Part of a small language model's weights.
Architecture: rotary positions, untied embeddings.
Training: a variant of Adam for these matrices, 7700 steps.
Each number is 50 + 15 x the weight over its row's rms, rounded and kept within 0 to 99. Layers, rows and columns count from 0. The size before them is the row's rms in percent of the matrix's.

# down: layer 5 MLP down (transposed), 320x160, rms 0.0833, rows 105-133, columns 0-79
# gate: layer 5 MLP gate, 320x160, rms 0.0701, rows 106-133, columns 0-79
# up: layer 5 MLP up, 320x160, rms 0.0679, rows 106-133, columns 0-79
down105 094:29 45 50 66 76 56 00 45 60 66 46 45 64 47 54 67 54 67 51 53 46 50 70 29 30 47 55 37 69 69 60 41 52 51 47 58 51 72 34 67 19 57 78 43 39 48 78 63 25 62 50 48 48 54 43 33 39 52 40 47 21 30 55 50 58 93 61 41 42 42 62 52 52 68 58 72 38 51 58 30
gate106 100:57 39 37 47 56 35 35 52 60 27 54 41 66 64 71 60 42 72 67 60 38 42 38 37 96 36 76 37 46 52 33 27 53 61 41 46 59 58 56 38 41 37 52 22 45 56 90 63 42 66 40 57 35 31 28 61 27 52 69 36 38 77 32 52 49 20 54 44 80 53 61 42 19 59 41 49 40 56 38 28
up106 100:30 76 30 57 35 64 59 69 25 54 81 49 51 50 53 39 63 55 42 45 49 51 59 21 44 59 26 92 49 57 59 56 21 57 61 54 33 49 73 43 54 57 72 67 24 32 48 76 76 39 70 55 57 17 30 44 59 13 74 49 39 76 73 74 65 45 59 46 35 29 61 51 72 57 46 58 82 63 45 44
down106 106:39 63 40 50 55 58 34 72 62 49 40 34 75 65 45 44 62 47 47 25 42 66 65 65 47 32 68 49 22 29 52 26 46 64 60 62 28 29 50 63 72 39 56 31 57 74 53 28 69 73 64 54 56 43 34 15 60 29 40 32 79 44 77 41 32 66 52 69 02 28 60 63 48 59 75 30 25 17 51 49
gate107 112:59 46 61 81 64 70 50 32 36 29 15 41 15 48 53 54 36 69 49 43 69 60 24 75 39 70 42 49 33 38 47 43 58 38 33 43 53 48 47 51 48 49 49 49 61 50 75 24 31 33 53 49 54 30 72 41 42 57 36 39 37 89 30 42 62 31 67 59 53 28 66 44 46 46 50 70 51 82 35 72
up107 108:75 36 12 31 38 50 46 48 64 52 63 64 43 38 53 99 56 34 59 59 39 25 52 52 51 49 60 58 57 63 12 58 26 87 71 49 53 37 41 62 49 34 78 55 47 40 57 51 71 66 43 43 54 56 25 57 52 50 66 31 74 33 47 65 41 78 47 69 39 65 55 48 44 60 66 49 65 11 67 64
down107 100:38 36 39 54 36 49 70 45 47 68 49 42 35 66 45 65 40 57 36 27 27 24 59 58 69 67 58 46 34 11 53 44 53 43 63 51 67 40 53 85 39 48 47 71 38 06 36 60 57 48 47 66 50 58 72 68 60 28 69 38 70 61 54 77 45 67 53 52 60 55 36 61 39 53 46 50 55 41 50 47
gate108 093:62 26 39 54 25 72 14 17 63 51 54 56 64 51 51 47 61 58 56 55 53 28 49 55 55 71 50 59 76 19 17 57 49 54 56 68 60 40 41 23 44 71 51 68 57 36 29 36 44 34 52 39 58 32 64 51 56 56 28 49 38 81 48 71 33 40 63 73 37 35 29 54 76 67 45 67 29 25 54 63
up108 097:58 44 34 47 42 63 49 50 62 69 55 51 47 48 40 44 64 40 70 43 49 58 32 40 55 68 77 34 52 44 40 80 66 58 55 43 76 48 54 23 63 39 35 86 52 61 55 51 53 67 26 39 30 37 57 51 33 63 40 45 52 46 56 21 50 68 42 60 36 56 46 71 40 50 62 10 25 32 27 45
down108 098:64 23 47 46 42 85 50 30 51 62 35 46 43 51 41 58 51 54 75 70 62 22 36 43 77 63 59 49 42 51 62 56 59 47 50 44 83 47 51 00 43 31 47 54 28 34 68 77 44 42 36 49 30 43 63 39 71 73 61 73 55 55 38 42 45 59 41 54 39 54 36 74 51 21 55 50 24 28 43 59
gate109 108:82 54 35 84 59 58 65 43 29 39 54 55 46 35 52 58 74 56 47 68 48 66 79 91 49 51 45 36 32 66 42 29 60 62 49 43 88 40 47 55 40 74 85 53 63 45 45 65 58 59 65 37 57 31 59 59 09 58 58 37 50 37 43 77 64 50 55 54 62 48 44 20 59 64 64 34 41 24 69 04
up109 111:44 58 83 41 51 49 61 30 41 61 54 61 48 63 42 49 59 44 03 48 54 47 63 50 42 47 37 60 34 47 40 23 55 58 54 61 64 22 60 35 42 47 71 31 51 35 32 61 61 48 49 42 63 39 46 36 40 38 51 80 43 32 66 67 44 41 57 24 56 21 70 59 28 46 69 23 27 87 48 18
down109 108:39 52 62 53 37 55 70 58 52 51 34 61 34 67 40 61 44 33 62 39 38 48 19 15 45 41 44 51 70 54 42 28 47 27 47 53 00 34 66 03 58 46 38 69 42 51 35 19 53 44 57 44 44 28 51 44 56 42 61 55 34 44 46 63 30 34 34 38 54 58 37 67 59 39 52 44 26 32 47 59
gate110 105:42 61 78 29 56 16 54 22 44 60 49 72 54 58 50 34 42 65 65 55 42 36 54 49 66 27 57 61 39 67 33 59 46 18 33 39 46 45 43 55 24 57 56 32 57 46 61 39 62 67 42 66 53 64 64 74 55 31 50 52 60 51 48 39 65 27 51 41 42 60 08 19 27 71 31 24 69 40 67 34
up110 102:55 47 58 39 41 55 75 46 83 60 58 20 20 44 57 59 57 56 53 56 54 47 43 80 46 34 41 27 47 46 01 36 64 78 30 32 44 60 44 62 53 54 69 69 53 38 51 49 50 46 49 58 46 48 16 26 64 60 64 52 75 54 49 45 66 61 50 56 79 60 43 64 48 58 49 48 65 87 60 39
down110 103:32 24 48 40 90 38 61 47 37 41 67 68 48 28 72 21 37 40 28 52 36 62 69 38 62 39 41 76 30 47 81 76 38 35 48 44 49 47 63 29 35 52 27 37 35 58 71 53 47 67 22 53 55 53 46 80 38 31 57 25 56 57 57 36 48 40 48 54 35 22 54 35 55 50 65 39 51 48 28 62
gate111 100:38 61 54 51 41 20 56 66 52 56 50 83 56 45 42 58 58 58 17 76 55 68 68 24 90 30 50 23 64 65 57 66 37 26 56 57 23 47 54 81 57 39 27 58 38 19 48 55 63 34 59 37 53 42 42 37 26 50 36 47 42 74 54 48 35 51 36 43 46 64 35 29 49 49 35 38 33 52 46 30
up111 101:50 36 67 32 44 44 37 67 62 34 34 32 53 48 51 61 37 52 52 60 57 45 59 53 09 53 50 57 38 32 37 43 72 66 51 41 54 32 58 53 54 33 55 41 87 55 36 53 49 33 51 47 48 52 44 41 17 44 61 68 62 31 57 47 42 35 46 53 57 61 80 59 61 80 46 53 70 56 68 53
down111 102:60 47 51 27 20 51 28 54 41 48 45 43 51 71 37 41 50 66 38 42 74 45 61 60 32 48 24 46 36 63 37 55 95 35 52 64 30 40 62 20 45 44 44 64 54 67 71 39 32 79 22 43 40 52 65 44 50 21 49 68 63 19 41 59 95 31 52 37 44 64 50 58 59 76 63 49 37 56 66 50
gate112 099:48 50 49 64 47 43 53 22 35 49 41 55 20 20 45 61 27 50 65 62 42 44 61 59 71 18 53 59 46 58 44 44 20 59 54 75 53 49 43 57 33 60 44 46 33 43 71 34 59 65 78 43 54 39 45 57 39 51 54 36 54 61 45 57 37 73 29 33 71 60 43 67 67 42 59 48 59 30 60 48
up112 097:50 50 45 42 53 54 62 32 32 86 28 60 66 34 93 55 49 42 63 70 46 34 56 53 57 58 56 76 73 51 51 47 39 49 59 22 32 37 39 40 55 53 51 51 47 37 58 39 66 43 67 39 55 65 52 49 45 34 67 58 73 51 63 66 50 46 61 45 49 54 72 60 62 46 61 61 50 63 33 58
down112 100:25 46 56 30 31 62 18 62 00 48 50 50 74 71 82 55 68 73 44 27 46 62 56 55 37 61 47 25 78 47 53 55 62 42 52 54 29 61 64 41 38 56 64 54 59 08 55 48 67 60 32 59 40 57 53 45 49 38 54 50 56 41 62 62 45 29 61 60 48 53 66 48 54 43 54 75 26 30 39 28
gate113 100:55 39 51 65 70 50 80 28 70 59 83 51 56 30 36 55 15 19 36 73 42 64 35 44 66 45 47 34 31 66 44 61 48 49 57 30 51 52 44 58 10 44 53 52 48 63 45 46 55 60 35 64 31 38 35 34 49 69 24 53 40 26 23 28 52 52 62 43 92 47 50 52 69 62 69 61 42 53 50 44
up113 096:70 31 40 73 66 75 51 50 69 65 67 62 41 47 56 78 39 37 54 40 56 41 54 32 51 62 89 57 27 40 43 70 42 73 52 38 63 73 38 67 46 73 53 55 51 53 43 64 52 36 81 54 57 50 56 46 55 65 60 39 39 44 44 75 16 49 36 35 35 33 44 38 65 53 25 35 47 63 63 68
down113 098:37 69 85 74 49 57 64 56 85 73 52 69 47 43 41 61 65 69 49 46 46 57 72 42 46 42 53 11 46 41 57 67 69 57 66 42 47 58 57 48 36 47 50 46 48 56 43 41 70 49 70 45 47 43 64 47 71 33 51 66 26 57 38 30 55 61 37 68 56 45 61 55 43 58 72 82 67 31 51 63
gate114 098:06 23 57 49 54 50 38 35 29 51 43 52 49 57 51 43 44 36 34 76 39 50 45 60 44 37 52 37 34 46 33 59 56 54 72 28 47 29 44 41 44 34 43 54 56 26 63 26 53 70 49 34 50 55 25 53 27 61 81 05 49 44 38 45 73 61 39 63 72 69 27 54 29 28 63 56 44 65 30 65
up114 098:20 36 34 46 68 41 51 35 56 46 25 51 46 55 38 68 27 53 55 51 48 33 51 43 57 51 53 14 28 51 56 60 55 42 33 40 44 61 40 30 45 24 58 42 67 32 64 39 62 62 44 50 69 61 09 62 35 58 45 37 33 60 52 35 66 42 61 49 75 42 45 46 45 41 56 53 45 38 49 46
down114 095:43 49 44 48 67 49 55 48 53 56 60 42 45 49 46 52 40 47 49 67 42 37 68 36 45 11 58 87 64 47 67 37 50 53 26 61 48 52 43 67 35 51 28 49 53 61 23 50 54 52 30 49 30 40 37 47 43 70 73 52 79 42 78 41 51 65 11 37 52 75 53 52 44 47 77 39 37 18 23 44
gate115 101:54 67 87 59 46 63 42 45 21 59 65 60 64 46 08 33 29 51 66 39 28 34 54 57 74 40 55 49 44 53 33 48 36 35 38 42 56 19 80 38 42 54 66 77 63 26 54 45 55 64 48 41 38 38 51 65 57 56 36 58 55 53 45 74 59 63 35 37 61 65 61 58 53 54 57 59 36 57 47 55
up115 103:76 56 54 41 58 67 55 66 65 47 36 40 20 43 57 45 43 33 40 36 39 47 14 68 45 64 35 59 42 64 45 48 34 55 43 11 35 41 56 39 51 23 61 17 40 41 61 53 66 36 41 42 36 45 36 46 67 46 78 32 46 33 42 67 48 42 48 66 61 20 81 53 62 34 34 22 38 33 54 44
down115 107:39 39 44 47 63 50 30 57 46 51 37 90 55 57 28 62 36 64 22 29 60 48 96 43 53 44 59 48 44 47 49 44 62 43 53 67 49 49 57 39 37 56 31 48 63 43 55 46 51 64 57 57 61 50 35 31 30 53 55 23 53 45 64 55 75 46 42 58 46 33 21 47 57 63 55 30 49 69 43 54
gate116 113:39 64 55 43 72 24 48 29 34 23 31 49 55 30 25 60 55 43 60 47 66 48 51 30 60 46 49 29 76 34 23 52 53 13 39 77 73 32 40 40 41 22 68 33 43 42 62 45 65 46 47 44 33 21 42 48 55 55 32 31 53 49 66 68 37 25 73 55 52 59 21 37 61 41 52 74 48 60 54 33
up116 109:35 50 61 29 57 27 41 56 44 23 37 44 42 45 36 59 79 34 72 36 60 57 55 41 40 86 46 57 81 48 27 56 58 50 43 45 36 23 48 49 28 44 74 25 31 51 34 49 67 33 64 52 41 50 46 42 48 40 37 50 38 27 42 48 38 44 57 23 64 48 37 42 43 39 26 63 47 62 58 61
down116 102:65 45 39 64 60 38 38 61 45 73 29 49 53 50 49 70 84 53 33 55 85 39 55 46 36 62 31 65 64 57 66 57 60 35 52 45 36 53 54 38 39 57 44 36 50 49 56 46 35 53 54 65 47 46 62 25 38 18 55 54 23 44 58 47 29 53 67 41 53 35 44 48 53 43 37 50 35 62 53 56
gate117 102:31 74 69 47 57 80 45 58 52 56 49 22 57 55 23 60 57 64 32 62 38 58 54 57 69 25 52 65 76 48 23 34 63 53 43 50 37 43 46 51 41 51 28 99 42 57 43 58 25 59 22 41 37 62 56 59 58 36 80 43 42 34 60 49 40 41 68 51 51 71 65 49 55 53 35 61 39 49 28 54
up117 103:35 30 58 42 49 55 65 24 53 43 31 50 55 63 39 20 61 23 35 69 36 60 40 56 62 29 23 56 62 40 30 49 71 49 33 62 46 59 47 45 68 46 31 49 13 58 37 63 53 72 38 39 21 39 56 42 59 41 47 64 39 57 62 63 33 47 64 49 48 32 59 54 61 65 81 51 39 29 35 31
down117 102:57 54 43 12 50 72 61 46 41 49 49 20 30 55 73 27 61 48 37 56 82 42 36 55 42 59 33 18 57 44 48 57 43 49 59 49 33 30 51 71 55 55 38 47 56 15 56 53 42 42 59 30 54 42 50 55 41 61 54 58 44 49 49 82 43 42 35 72 27 66 60 45 58 51 73 54 47 81 65 22
gate118 112:62 37 41 28 64 55 58 70 53 75 73 47 28 53 51 58 75 51 48 47 38 57 56 69 49 25 55 60 49 54 54 33 47 42 51 58 43 23 62 47 49 72 66 29 58 42 77 54 70 63 58 64 53 39 55 56 42 21 56 76 62 35 62 80 51 54 35 58 49 69 53 50 14 53 47 29 41 56 74 62
up118 113:38 57 43 43 48 60 26 28 37 73 28 43 60 61 30 57 16 59 56 68 51 47 55 33 52 59 43 56 46 45 56 53 50 31 38 39 40 47 33 52 57 28 55 55 40 47 40 45 30 48 60 40 55 62 43 50 52 57 47 33 41 46 70 31 49 45 56 52 50 27 53 38 88 68 51 75 60 29 52 13
down118 108:73 50 48 36 47 51 42 49 52 43 65 58 37 55 60 45 67 58 59 49 36 51 60 44 48 41 52 64 64 60 59 38 47 52 60 62 43 17 54 55 38 89 55 54 68 21 45 50 76 54 56 57 59 51 69 50 39 38 68 64 54 35 33 48 49 61 39 32 37 68 72 69 20 45 46 31 41 71 49 90
gate119 108:67 60 61 42 58 73 57 26 37 43 34 62 48 77 46 58 49 23 52 71 64 43 45 68 74 49 63 26 64 61 36 18 21 62 27 43 06 66 36 54 46 58 54 49 56 17 35 63 35 70 36 54 74 59 46 75 40 45 71 39 12 46 43 63 50 46 61 41 61 47 62 74 50 51 57 51 48 52 53 19
up119 104:60 44 64 32 39 76 42 75 29 38 27 41 38 88 37 75 62 57 50 26 78 33 55 66 37 68 66 46 65 54 46 68 45 65 23 53 15 40 37 46 35 49 37 50 45 29 50 76 42 31 68 57 36 40 15 52 43 60 61 24 46 71 34 35 54 38 41 58 58 49 60 55 42 52 48 51 64 42 69 39
down119 096:48 34 51 42 63 46 51 75 49 48 48 43 57 46 45 55 46 50 47 40 39 43 53 53 26 57 53 65 61 57 43 79 69 52 54 38 66 21 58 63 41 45 46 41 41 71 74 40 66 58 68 62 38 54 57 50 70 45 20 46 58 47 59 34 56 61 47 43 46 46 21 46 50 62 60 39 49 68 36 51
gate120 099:30 28 39 33 48 60 43 68 25 34 46 42 67 47 39 38 50 44 42 37 48 27 50 36 69 74 47 75 61 42 43 57 32 38 52 17 31 67 59 41 67 66 54 44 56 26 42 42 43 27 71 55 55 69 44 51 43 57 56 52 85 53 56 81 45 49 73 34 33 23 49 62 59 55 52 54 37 61 76 88
up120 098:46 44 20 67 64 72 55 50 76 49 34 60 50 44 34 62 50 50 65 45 42 70 44 57 48 50 72 33 31 65 83 40 50 48 42 51 38 42 59 60 32 58 44 47 46 60 43 21 41 42 38 65 28 65 34 48 70 90 50 68 51 52 41 34 47 47 55 79 63 45 26 36 32 41 58 67 73 31 40 42
down120 102:44 46 30 51 41 51 73 63 47 45 32 48 55 80 73 59 64 53 44 26 59 61 45 40 40 61 48 80 32 44 89 73 72 29 22 43 38 16 72 73 82 22 37 26 65 39 50 47 48 74 70 34 34 44 55 33 29 27 51 44 50 55 45 73 24 45 46 23 60 44 65 71 45 46 43 53 46 67 58 50
gate121 096:43 40 51 48 54 76 71 53 39 51 27 34 52 18 73 73 51 67 44 37 64 30 39 29 65 58 45 57 52 68 44 40 65 70 37 34 30 32 61 67 27 28 73 39 37 44 39 51 58 66 68 64 68 48 34 54 35 35 49 63 57 37 64 41 46 52 45 52 65 50 83 66 53 72 65 48 34 74 63 44
up121 094:65 69 38 69 66 84 56 54 54 33 58 43 22 51 80 53 50 71 36 48 82 47 70 46 58 62 54 31 52 56 64 36 51 35 52 64 46 54 27 80 44 39 45 39 55 55 50 56 31 65 69 69 60 57 44 41 53 28 34 74 71 42 56 35 29 53 48 46 53 64 63 66 73 48 48 37 51 46 33 22
down121 100:42 49 56 75 40 50 38 59 33 36 56 38 52 38 21 56 61 46 57 49 40 65 46 48 10 37 51 47 53 59 31 53 61 64 65 69 62 67 30 03 34 32 35 67 53 59 33 26 43 20 17 69 43 53 26 28 49 58 40 35 32 51 44 51 43 44 61 76 44 61 47 20 49 32 61 50 58 37 43 53
gate122 102:57 33 28 59 49 44 51 50 80 29 37 60 62 59 72 58 40 55 59 72 48 36 32 33 53 39 35 62 56 37 55 46 66 53 28 22 52 39 55 69 51 55 51 42 57 54 65 81 53 44 78 35 63 55 53 23 37 66 21 47 23 48 59 48 21 42 23 00 52 66 36 57 65 28 39 63 28 72 53 70
up122 106:49 54 58 55 58 55 61 61 33 37 29 42 57 57 59 34 42 37 36 60 39 18 65 77 64 29 77 35 69 61 51 57 55 60 61 55 47 40 44 60 64 32 58 47 46 33 46 61 44 41 53 36 46 32 47 47 78 25 74 65 49 64 71 32 61 34 64 39 57 50 55 62 71 68 74 44 71 15 36 23
down122 105:42 48 51 34 66 32 38 76 57 65 65 68 41 31 41 62 47 49 58 44 54 73 62 29 52 68 33 60 55 37 32 69 77 62 23 46 68 46 51 64 33 65 53 54 58 68 31 38 53 39 41 72 48 92 66 67 43 23 33 53 34 52 61 69 49 33 68 67 49 39 45 45 26 28 32 57 21 68 41 65
gate123 098:50 36 28 35 65 54 37 28 38 52 55 48 37 58 34 54 65 48 45 38 73 16 63 46 44 45 39 55 62 46 17 72 49 40 19 37 36 46 30 27 53 38 69 43 76 51 72 65 51 52 45 34 60 47 47 33 36 56 71 43 48 47 33 42 50 40 39 42 44 43 52 53 57 48 84 77 51 52 41 52
up123 098:49 58 40 19 58 44 86 58 54 41 65 60 83 68 70 31 55 58 29 50 61 50 56 44 60 77 59 38 68 71 35 39 62 26 64 48 60 48 42 66 50 55 41 46 27 58 68 49 66 72 30 57 36 42 50 50 59 19 66 44 50 17 41 21 57 67 44 75 44 67 71 50 31 61 58 68 72 58 43 22
down123 098:48 39 37 81 48 52 61 37 51 52 67 51 59 53 52 56 28 73 29 44 14 60 40 57 52 52 46 64 33 50 71 40 49 42 38 33 41 53 76 50 78 53 54 29 38 43 38 72 38 40 60 59 47 55 74 38 71 34 80 24 36 39 46 53 67 72 57 70 55 54 30 72 37 63 28 48 47 53 45 61
gate124 093:40 23 52 61 39 51 33 62 30 28 62 33 57 62 38 63 35 29 78 57 59 30 28 70 46 31 49 67 31 35 26 69 32 31 42 37 21 48 49 61 35 36 68 54 51 41 55 43 46 62 55 32 61 59 25 12 52 46 33 18 73 69 73 79 56 62 55 31 65 30 44 40 60 77 53 55 64 31 76 63
up124 098:50 28 55 65 48 38 39 63 33 30 42 49 21 55 65 71 49 12 71 41 70 47 39 40 50 61 31 48 37 23 70 85 53 15 38 47 24 73 44 55 52 50 36 47 67 35 34 34 60 45 50 49 58 45 29 25 42 64 15 33 53 67 59 70 30 73 63 31 48 49 22 25 70 41 60 66 34 51 69 65
down124 098:45 50 56 56 55 35 60 38 67 36 44 52 61 52 46 53 48 34 59 45 60 45 45 54 51 51 62 71 40 33 42 72 43 45 50 57 41 67 34 32 44 34 69 66 35 53 47 30 33 45 38 43 58 48 43 51 47 65 29 69 69 53 35 31 71 38 78 57 65 60 43 31 51 52 52 38 73 24 44 62
gate125 109:57 55 64 45 39 30 40 49 43 53 54 78 75 68 33 30 56 49 46 59 44 66 65 31 35 26 33 52 65 42 47 57 60 64 12 79 67 51 55 48 48 35 40 40 59 46 60 40 37 60 38 45 61 48 52 68 40 44 42 24 65 40 78 36 68 33 52 54 60 60 43 67 43 46 15 10 35 11 40 41
up125 106:56 62 65 53 48 55 56 68 77 66 30 47 47 68 57 66 49 27 42 74 42 34 34 79 68 38 32 59 52 46 44 31 27 52 88 65 28 51 70 53 65 64 53 40 21 51 37 46 67 44 45 40 68 64 54 52 69 45 60 81 65 46 51 71 39 54 52 21 61 46 74 45 80 53 58 47 29 66 53 54
down125 104:55 43 61 52 65 63 54 21 31 63 41 44 39 49 62 52 53 72 44 45 73 57 40 16 57 66 64 67 36 57 69 70 41 79 51 44 73 37 43 40 41 56 68 44 46 37 48 41 29 59 34 45 56 52 52 32 59 43 68 36 63 31 55 27 36 63 72 14 55 73 66 54 54 46 26 25 54 38 54 43
gate126 107:65 71 58 94 30 40 20 34 38 25 38 66 59 22 50 71 67 34 29 46 51 62 54 31 71 26 54 43 48 46 41 55 34 46 70 80 62 37 31 56 79 59 40 51 41 47 52 57 58 57 25 42 50 50 80 55 60 24 49 54 41 45 46 49 44 34 66 12 75 44 24 22 28 64 90 21 59 33 48 55
up126 105:44 57 63 55 29 66 51 46 51 55 30 09 44 54 58 76 63 50 58 27 71 75 31 46 37 76 49 63 45 41 69 46 78 71 67 62 25 36 47 59 23 43 55 23 48 38 43 36 52 50 43 42 46 73 36 41 63 51 52 64 41 78 19 59 36 41 51 28 47 43 67 35 59 37 69 46 32 55 52 42
down126 100:29 48 65 50 55 29 48 44 45 41 21 31 47 67 29 30 30 61 39 41 35 60 55 62 55 32 54 57 40 44 55 43 60 55 31 36 44 51 55 15 64 38 53 46 35 69 49 65 20 69 56 74 61 41 38 23 58 55 64 44 41 47 55 55 29 43 24 37 43 41 51 45 59 24 40 63 64 57 72 56
gate127 091:36 04 35 61 78 40 51 35 57 66 45 51 47 38 71 53 65 59 46 38 52 37 32 92 51 31 36 39 43 50 43 62 56 21 51 67 66 53 29 73 27 61 47 45 45 51 69 29 76 55 22 57 51 50 49 29 54 52 35 48 70 56 26 52 67 36 53 79 51 56 75 39 22 40 77 72 60 72 34 59
up127 091:47 65 59 27 74 59 81 36 75 53 56 72 54 19 72 50 53 33 52 67 33 40 61 55 42 44 62 34 48 61 32 23 52 52 44 32 51 60 53 53 70 51 44 38 60 46 38 75 50 68 76 38 32 61 59 63 49 49 53 66 69 37 30 38 26 42 35 47 35 39 09 35 52 63 32 46 36 44 83 34
down127 090:66 77 43 52 45 49 60 51 52 39 35 45 48 33 66 59 42 38 56 44 46 44 40 63 43 41 29 37 56 48 66 55 63 71 67 49 72 38 58 40 30 61 38 59 41 30 80 65 38 44 59 48 53 43 51 51 47 27 52 58 42 59 72 46 31 62 66 73 69 62 57 40 47 89 48 49 66 45 60 57
gate128 096:38 51 77 38 28 50 71 34 40 68 77 50 53 31 68 43 49 63 35 44 38 48 65 36 33 42 61 38 64 44 32 43 11 55 67 69 38 50 56 35 62 49 58 35 75 59 56 38 39 56 64 40 82 55 72 54 37 27 16 46 39 51 53 63 32 36 40 61 44 68 81 53 51 83 40 51 62 63 59 67
up128 098:53 74 75 66 44 11 44 55 43 37 53 61 52 52 52 49 72 33 54 41 41 75 70 48 44 60 54 47 24 56 36 64 59 39 55 36 67 55 44 41 52 25 43 71 40 41 36 37 60 48 48 64 36 60 78 59 45 44 29 37 36 63 68 40 57 53 26 43 51 68 17 40 63 50 70 52 55 60 37 39
down128 100:58 58 40 54 63 30 62 51 87 59 51 60 41 33 43 66 34 46 24 73 67 44 55 60 42 48 68 40 49 28 35 64 27 67 83 74 31 40 62 56 72 60 57 40 63 63 42 42 43 76 57 73 39 39 66 63 50 62 31 78 32 41 47 59 67 52 78 67 33 54 60 80 68 53 34 52 52 47 46 56
gate129 103:30 23 58 28 66 50 55 43 53 51 49 67 52 59 18 44 58 29 57 68 38 63 50 56 57 45 54 62 43 57 53 51 13 37 53 64 25 56 48 33 46 47 30 53 65 58 34 23 65 37 51 47 63 39 15 65 41 58 60 34 42 37 63 50 42 18 44 62 58 51 61 31 78 45 37 77 50 35 41 79
up129 103:88 30 46 44 67 55 23 55 39 51 57 38 43 41 64 55 41 70 20 44 58 69 46 44 75 52 62 36 42 73 48 55 57 52 46 53 38 42 48 36 43 54 63 69 30 75 38 67 50 81 31 45 26 19 51 38 41 54 55 63 39 26 60 46 53 70 26 53 62 64 70 51 59 55 66 62 63 41 54 30
down129 105:34 76 77 62 49 59 48 47 59 56 56 56 58 53 71 53 57 66 40 54 51 25 90 34 51 52 46 42 46 68 40 43 42 19 60 51 59 47 56 47 38 45 69 54 37 59 74 38 47 35 36 63 55 73 26 61 52 32 55 43 36 59 43 37 17 58 66 35 23 43 43 57 45 58 44 35 47 58 45 27
gate130 093:59 71 59 35 52 41 25 42 74 46 38 84 53 57 48 64 65 68 39 74 42 57 60 37 63 54 55 54 58 34 43 70 16 70 33 50 49 30 62 44 12 54 50 59 84 57 58 76 43 64 34 48 54 45 33 51 26 43 44 19 18 51 51 34 31 51 51 45 43 40 55 20 41 60 32 41 53 30 60 70
up130 087:29 46 44 45 53 56 52 59 39 49 59 28 32 39 51 58 55 27 41 15 67 48 43 55 56 45 68 66 34 40 51 14 77 42 40 30 73 32 26 61 58 53 77 70 46 38 51 38 59 57 58 55 59 55 28 22 66 38 43 72 56 20 59 92 44 64 43 49 63 39 52 58 41 75 42 65 22 65 49 38
down130 089:45 40 64 66 26 50 48 26 36 36 36 24 31 55 58 26 42 34 40 48 53 40 55 37 58 41 48 59 78 93 49 27 37 40 66 63 56 52 51 57 43 42 48 68 42 33 79 15 37 42 56 49 44 41 30 46 21 25 75 57 66 22 68 44 36 45 44 50 47 27 60 68 50 75 42 49 43 65 48 25
gate131 106:51 62 56 44 56 20 44 50 64 65 43 61 70 47 49 71 61 52 55 68 40 62 47 60 66 35 41 48 62 77 59 59 49 52 31 71 53 45 39 56 48 58 40 53 54 37 17 51 44 43 39 48 44 40 36 36 33 46 36 42 26 35 67 45 28 25 73 22 46 32 37 52 55 45 29 28 31 56 39 65
up131 107:44 74 54 56 51 62 35 53 35 32 49 59 27 48 38 47 41 47 42 72 56 37 46 51 49 44 47 69 11 18 31 38 28 44 18 55 32 46 32 42 52 29 60 47 55 60 60 34 70 65 49 59 65 59 63 73 57 48 64 51 73 60 44 34 68 65 34 55 61 44 56 31 48 48 53 54 35 50 51 69
down131 105:53 58 40 51 53 56 42 50 53 30 49 53 46 51 47 25 45 52 27 51 47 72 38 28 63 45 72 53 74 68 32 58 29 65 71 62 44 53 55 39 51 66 43 57 59 56 60 47 71 63 35 30 37 43 67 45 34 68 49 75 44 32 52 42 50 70 40 47 50 67 44 67 40 70 14 32 26 47 59 69
gate132 100:58 44 32 99 39 23 60 72 40 51 20 71 74 37 43 55 49 19 41 56 24 50 42 62 64 35 40 05 38 54 90 60 65 56 44 45 57 41 37 74 47 34 40 53 63 42 55 66 23 39 37 45 26 75 45 53 39 51 59 44 72 32 60 38 55 64 40 68 50 40 76 58 55 67 70 55 50 61 54 73
up132 104:44 39 41 34 51 59 35 48 61 69 77 41 61 65 72 55 46 77 57 33 39 71 98 35 47 39 23 44 25 38 10 42 43 37 49 60 49 47 78 23 50 63 65 49 31 40 54 44 59 35 32 63 37 23 47 25 36 33 27 32 48 39 49 58 53 20 41 41 40 82 48 30 61 57 62 25 51 68 23 32
down132 106:57 52 44 20 46 38 42 48 46 63 76 45 65 57 56 59 33 51 22 53 43 51 52 49 48 33 34 46 36 51 42 35 55 31 37 47 56 20 58 57 75 41 67 38 33 46 74 49 54 41 63 34 55 43 40 56 20 55 27 31 48 56 57 68 53 50 64 26 50 48 45 60 56 34 46 41 31 76 46 67
gate133 098:70 28 66 52 34 58 67 44 33 55 59 28 85 62 47 25 38 51 73 45 35 41 60 23 56 50 62 50 60 62 18 66 50 77 47 52 43 70 43 58 49 60 58 44 46 58 44 60 46 58 43 57 17 48 49 53 24 55 63 36 57 40 40 41 63 61 59 62 73 58 41 32 38 55 64 46 60 43 63 66
up133 104:29 37 41 30 70 45 51 37 73 81 46 74 39 44 62 33 50 57 59 45 39 51 34 30 46 34 44 46 85 72 48 42 54 45 60 54 56 65 32 47 43 51 57 54 51 63 66 59 56 37 72 52 68 48 57 63 31 42 53 47 21 46 33 31 48 45 70 64 65 52 66 43 45 61 58 78 60 66 85 71
down133 104:54 66 20 30 51 39 30 67 39 55 31 51 27 34 62 66 72 45 45 34 55 69 29 53 62 54 19 45 48 48 75 67 71 35 68 47 49 65 63 19 49 49 48 46 38 32 42 35 54 48 69 43 73 64 45 63 25 44 59 60 35 39 26 38 60 59 39 40 32 36 23 50 52 52 58 51 48 64 54 51